Each number is 500 + 40 x the weight over its row's rms, rounded and kept within 0 to 999. Layers, rows and columns count from 0. Numbers have three digits each. The size before them is the row's rms in percent of the matrix's.

# q: layer 5 attention query, 128x160, rms 0.161, rows 0-46,64-110, columns 40-79
# k: layer 5 attention key, 64x160, rms 0.138, rows 0-45, columns 40-79
q0 206:522517583493526499520497554522524528531546527491431522486533426506539461485476566519568470517481498497517517451518481456
q64 064:474503516552538550506497529497492487485506517510435477443554474523484450505517580419483527526508531532464562540487465439
k0 054:515475458496407486459473497390453493506456488516503515550466527432521477524506532481513497527530463543497408459439500534
q1 124:541567579531515544506569563537508475593480498538539481443482479500534416490517473548503497496534498497591468494460510471
q65 042:577569481588528467435559572515443498560488461495532511501466535509517471499562509520519572547499484492525489486542538496
k1 038:548500532480472488538419509440525481475530582485462441497564463525459530470503516482564470481502557536453523504518417543
q2 261:523474469474473574496484441540445409486514493523557479517467542483498478437495468493500539440515558503513463548441525595
q66 154:508517509464452560517555497503461498559553486495527486504459587510561471479507479490448582453524488447513459528493553513
k2 046:494546489601539553518513519574513460507495484488486405489466404478486535534499500421555486476483537514511464522526531515
q3 152:529456410447502596480507451493497462468461501491525501477459569542481522489529474494401516477516469489464467521450474574
q67 058:512485525456505502545438440393533516474481473543551521592538545531443511487412484534533579534484496490534552474511589517
k3 038:461479472555466452473543503572439504524442401506470482451502487499509458616504512505512488502496425522508532492489573454
q4 141:497470469459505478478492465491576525460578541447422488478576510503450529533549493509427481502434460529483509559466532522
q68 054:466485461424517476503532408467549528468455514526443547514510508531457558553404488488587427540507537536461512435518507517
k4 041:497526533576549498452466525544465459518497448516548598470482541529588455434607500461481469494483449442510501535556522447
q5 141:524502494478483529460515544536495464499475485475419479493545491454557499480454537440541582469511489541504512463595532488
q69 074:560577523474542603483493584486465439488475500506538482516472499531530481531538585505534530479517542489536482520482491514
k5 044:455402494500462458523574483491488477520599538476492480519540496522544514504418512514448417499517480560484575481531458511
q6 109:519480542516416445436448488439532530525458543443518558534509533539479446492528496450482487499450461520473511522489470455
q70 050:455462513452499469541370416478510507499474558463494585485455523526433536442481496472505452552440447496502516517551525529
k6 050:533504526519534602475569558512478482451489435448506469534493460499534513490534510529465531529514513516562497540472525541
q7 123:528509432445470590542545469516504545469485439490510451483436493525528526498509493472433487451549500493475506495437497529
q71 052:515470470466475558556611565564554512539439449478473452563538471560493476540531503533482623434501525480514516493481623521
k7 050:543536563484445514477575478553473476543469443496538549456454481479495486508533488522470488509488463515549525492474464416
q8 120:575534493497536493504497541499508468488438474453542484538512543497496411503533568489493628506520516518543534428490531516
q72 046:517519482463548531564510531501508546437432470528537541463518545524454513494444483509493508521557542491466543465475512521
k8 056:464500440422500460551471443472548490519538471454519510522581475552512465493439494500554483556441501523509442455506491507
q9 120:556602437479435484460513461588534561542548411463519428519423464517541511500533534537401464485483544527511527499448487469
q73 059:501571511558431559547573518546496514477457487445547451541483479521493502563483445477555506483530522497459529439458537515
k9 052:584482465431447485521509499552458508564523411505520546446525476484559517547515515495510490495538530575489519530557503477
q10 110:452512527558509367534489521471533642496526520513450581418579499485498517513504516568567473503477493521484544441545504450
q74 065:496531436582526447474473503507445538492477491500490529527510479445476440556473459511533454520475521487455508532487455479
k10 052:542445514411521523480518515461544443465442569485498512487524578517471466465479491561464521519522452559484425455488464479
q11 114:513470415472522589535524432509535402451475496496484487460505457468494527512472440477424441484513491478507510544472457555
q75 056:474476487503497523525447506494585413495485587493452477494516522466484488487453514470546568451520530550497459523577557533
k11 053:498517476583509537552529502507518458489395458511534563516449531427477455471559479461492562528459473470561489465501517466
q12 113:459450465510478474521498492480505472495439531543421555465491504503486531465535484481457479486540510497487436462451475525
q76 068:479516535520490503497487528549529551478425579439487588430487407445466496499511501458516444510528468489478501488445506515
k12 057:529566544470524440531490530549489484479459476496514514487492556462582476498548461554461502515489384455554458457552450450
q13 121:568516559516532451455494518577540506473502474450451538536604532485487435521533481476485511536421443491514534529577516465
q77 057:507506495502543478534466501460454494416486510483522520537542552531535512495434505562449447534472511483508522484514451528
k13 054:486509495496523477500502565483490591472528530503432549582576514475495541527469543469484470522472503531482532485526473545
q14 120:468450554561490472473501531452439490497492549517452552532505613517494520510500500529593524512500548517451455415509540516
q78 063:516452515577527510540478441422448537550483500569447586540527524468499533476394435512529523523542437522472435456461528526
k14 050:452518454448509495518480494558460516527483489498510525522532538498471477483430568558542542479501486543528496491537490456
q15 096:562454490528471497486462459520452462542545466481531505534525558587480533575532505482531525517546532479529504490557516534
q79 101:588445442458509498422458581541443470587556479550536514483577510542527514593552495477521480503528558543490487451521524578
k15 060:538430537449452490484492459492545566445569502499431526499580469595537471499537453473493489430476554464473557536422481464
q16 097:484560492492465477497513486457516504573529478474486444459523473551491459479546499488454456515465438493478535573505544486
q80 079:487523491513478454470532567461533496494478518402536445537576453507511502533575497458541393520496489495489544501553477479
k16 114:460526501545471465485604434561500533536546441545555472493473463536537526519535516534477478444484508521458556547497517551
q17 097:473495479534538525508463488534497534523501531528516523468539569521465481487520457476529467496514467435474484460554482545
q81 083:473469444470506525477454499546466500508515520560488532442529573491534500493483448421478554521475526517490502461480496531
k17 115:519517425465552495496543486471462525440445496535514467525489510473462475518556484519544440526561549513554499522473476495
q18 075:541489526495434529493460492513470492536432471595528480552478552485455408457514408564565498460547522464524455437471497485
q82 094:483487536481438517562545477462457501506442501593464489531436522514467450448504493478553519432504470471485512501443550521
k18 090:511490485448466508514531500494487511434445494562496465477536528468436488493489531494516540523517543561497493456465551444
q19 070:540493411485520522500510433496508480514453537507521477514488533479495494496562477501447445477570472452471467569436449560
q83 093:495521453544481521544509433459541466510533498540539427510500484477489515492462498527494487437539479501397439528491442511
k19 115:487508447513509531520476465542488436514516483481517424492460558463435490505506503486523492456450521456413521595536546451
q20 075:495486482512510420489522502500528495525454496479491493433574447569537520522552563534399511494501506525480512468520577458
q84 097:535509497468494363501487519512535519524465475419495524477480515549541505488588560515410513460488511455489478549510512513
k20 132:577513554497491463423478523578497531526459508519491554457542476565526447427594503496496510463464508494537525504522527518
q21 076:490540525566462496490502528484551492530548559494498509552434518559509469494509493487572432495550451499450511424523520523
q85 096:474541488580439565565491460496539500538536501513456506507488485587468494479505510430532458445556434503510591472459568560
k21 124:472480536531418472509566471546559534474504451512522488484462463579433565409509486455524413469532483477518555525464562481
q22 075:461576480459480463532511511467430502506514486491582501630471478475482486504467467527614430496470447461460511438498492466
q86 106:539510539500493498526478467461461493420439517493537478600502520472445507509406464471506428499466471522445497541474507473
k22 136:497506462510528500524499469486476482490471515481482459586476488429556541473390420529468486543416507492502554470506503484
q23 078:532518513510469542494554461446504481500533477455528571537454561532559482493512466461500448462534520502487479494460472531
q87 095:513503465490454513548523473408505465571532545477527559502456535528554427493486493418511438400524530470484515539437487538
k23 137:526457539504388438537516419417486513494455462521551484541493508528561500520484495498502494471554463433546506493475478427
q24 075:452563567548537558529551552497444471490598442525481505504540433487592514490559516459487532508505512530425534492498461493
q88 107:494483494536546476489539586412465453510503515528520494513539491522510472548554435396510497587493542512510555512519407482
k24 141:532526519496527508501512496479480488533484489515501565511525561553511494548547563487518515460546480506557480523528452497
q25 070:544494467476516446516480488456552518491458409527496507561440579537509513468489541514491496538472532490557494501393527492
q89 111:481523471412545468523478489426545514496468427512476500545501526528513491476517535527509531530462561481489530462428487523
k25 152:523472475486498545435517482433490481459431520575551514478520492467493510540460517480389540499538452522499482457459557488
q26 072:434476421478512491536486506555529492544435506545506499500543545552451507556504515499505483511526518534469498409525537465
q90 090:449429493516529496535539473506509510492428466490531445492496462583449511530480460461479456463512519493477443498441499482
k26 148:513501491494476496520518463485452542473487453548544503460559436546474455480494440479485475430499578502477546541476496495
q27 063:520516501468520547499542561558446502484513445466490555496518538439561455530564519475424570468439606480455508484571455477
q91 083:557488378484553501513573471493413476459499443512460548451507525443535465479528479466482563461521499489397459510506497553
k27 135:493524492500547498480592475490491536454444443518504488484539589473458518481539457552450582523561533482495511516484501459
q28 081:462503542473508486440470483500493483462524486409506581450493451550499556477582474503490574572595512455543483461450531547
q92 112:451469508408525549458485517456505482442530456428566507476477439553500525467533546439433528540561533464512464499444536567
k28 138:509494476495500499490488548439484529493561454496481440480577455495500455500551455481528492532481553459502474462463587557
q29 084:463481503500520465471466495524504472464544541542504512502479503500424515548498430523548506499502434482503502510500526535
q93 107:475466510527512477475389486482561507425503514552543535548496545494408532593515481519567486541509455505533539458525477558
k29 140:521428514488458435519458486503603495448515538538489505462475543453549505568458451453505460489453508419491460505485550508
q30 074:481504445556516533479574556523501505495514539458464436499498548542485551538443496519429482461479475466497524514548512493
q94 103:536521439537506530499536547488522503432507539476377492484497504543493546545473557468463511501509507475486510445542504466
k30 139:474500537470500461459458558521505490476506574521458537380519526521518460523454527589455495476496512423530469433540532563
q31 074:485512517518511432531532538451470522504554527530501607494501533568471568447468450521554504478570497568502490414526498487
q95 106:497522498511513487570511536452493554448427527519488567492398513544496517491495446491509515427576461537544512468559479408
k31 159:503469529550418494528478598484457577527430485512478521531497486523467532488518486574462565462492530459578525435527540490
q32 105:515603490559556529462533508566484538551533466514552510478560511470557453508578433569484485517463481490560475491498558488
q96 058:576567503531585496447517564521484492517490453508523566518474468496553430576529523489470548475498463503532541412533545514
k32 040:518515527424507524530454520439507527500548556522481530510553505499481497438460537483474537508510511527473498469490393517
q33 212:503481448530482548491501435511497464498423476526568470477496563516486492528554435542426517478530496507495474526486465491
q97 063:485550471426546544495500536545466454513548438517558544554478552512527536536551469487537545498485491464530515458491597544
k33 050:487430449489441479505429520452513550432469553474500489483480485522501483566465428499528502591429529511478543430522471483
q34 245:500529516466526477504488589475493521513552521427434519477532451513547510530498524509487453527470399480482558467553480534
q98 184:438498517530556513497547507487531571516510402536421454477441479474455496483464481498484523465531502449492467587446499439
k34 052:510503510521470533512547495549437494455561447479516516478589531549454486491566482503509456504514514522483521513463547490
q35 113:499486550541509442482430522459475540450475495451467560604495509530500533500508549503543542532432477509468535529563503455
q99 048:506523498431515450485480403468478495482516526518442521485485514531430552511474496525539470526503524547460500547596456475
k35 047:457452555570480598537537509482526490496540479488530501471497527479461497446498466479469491476577486457535509469371548473
q36 115:539522509496531480518480519500487565501415483498507514522551496580457548521474534439584496499545572551503520412538469518
q100 042:528571489488532525500567521570498547450456517471515509523465526528486552509537446431415450484524548460516545486466423460
k36 049:512514498496512519528535517486540481511547518514518474403475426486449493448395526558602457491544535489535452511482517511
q37 122:534501442477507493468499527469512457500370469463519465461479422476506531576531522405469531486496438520497523540549550497
q101 052:554493513463457545539442476455448452547486519484522489575420481454540533511524563450548486515437449481535497519565540523
k37 055:429552436501481448468507530491495521497492455485453421474530472537486550471460449533509430537489473513481436453456466547
q38 127:448476560615500387520481488497498572485594520563478502530469493505476513468457503531596462481489531514539541484562494445
q102 055:536594518588554464440472478546504507425491574496512603472508465500474535446495457469469399521462534488468540446511450454
k38 041:561513478480518560492431528459499521502523630479540520515509527476495418460507548526499487468536552526432503469472408527
q39 110:489490480433518475454533563489477479518443483421498512506519486521473499530551537484472521592494487476463461494521454530
q103 076:548431476428539386557394473485527479519484474562508519484534494500484534483548494497493439521445465516492497532599498508
k39 046:451566522556489547523572456515507493531598437479486468534512475535545488453434431470508502482482489467539525497436546496
q40 114:423512515498477401502509549434524623483411513529517460464447462542432560434491531521526433515541461503534475509473520491
q104 081:445517475555484470532509515493486538493482524493477508455375454509463479429526459442440464438537473427463423495443475476
k40 044:505410464434484507493487507516482476491440557446498530538563554436499485481527516548473446522456517524405459467490424534
q41 110:521479491450471527488487472556492467460459454489558475510481488462491429437478444462446533420481507521532465577466517517
q105 076:494466499476507514575474489496543413529505517486498476565533531546501544480531506545521542449462490509546472537571550551
k41 051:474536499526451536445605507535443480501541466501491442529505568489511522485459499451439504466532484513443539498500524510
q42 114:429531442510521551524551493480499549480523476506486456501504432530551606536473487475541433497547537473452456479518569549
q106 054:563490471564530566484489513489465552522517432440505452523487459452542469549481521460540531454534554458502535544405516473
k42 055:486520517476489487484477501509509539477431493563445446486469509509488550582451527541520544503487501511548536550497511437
q43 099:474464513518477569477493508493487452498551549481443557545496530491471446491521484532487516553500538564489426504433511590
q107 066:517477544461494455514469485442481537558513547509515599524502505527465443495476512548549509581502529528518496441482496527
k43 051:466537490489579538502514533506573498504448553457539459469499531448493441497457474501482434516533507461512519447526470566
q44 112:510493517520441516469520427573445513504551491520512609491602556582467504534533442506463465502472544517441484485452523551
q108 059:480471503484416547522519416477484491589524478520463551562513576606451537499488471499572509476511559570484525489446536521
k44 053:510480465555539570496557450531530582462455473542454456453526476473470558566483540534485454476576569513485571515479523444
q45 124:463523631487539460530459585499523488548444479480489474479505488514516471420503576485510524490531520503544476464558532437
q109 061:526497462503520468536495505498473467537431486420523488414464495520547527482554554499473410448481497506566483523436455576
k45 054:430495444478492481507411561522512516481503494501452466494507529479520605528439499513492503506441528531468464504535473587
q46 103:500526395501452576514526448522474497563502407471534412528423438505503539506504541509528496407491490469490532528475476523
q110 065:498551462533404600524537442485484474541555452480554472478480455562494562521490517468457489432526553508434459524486537541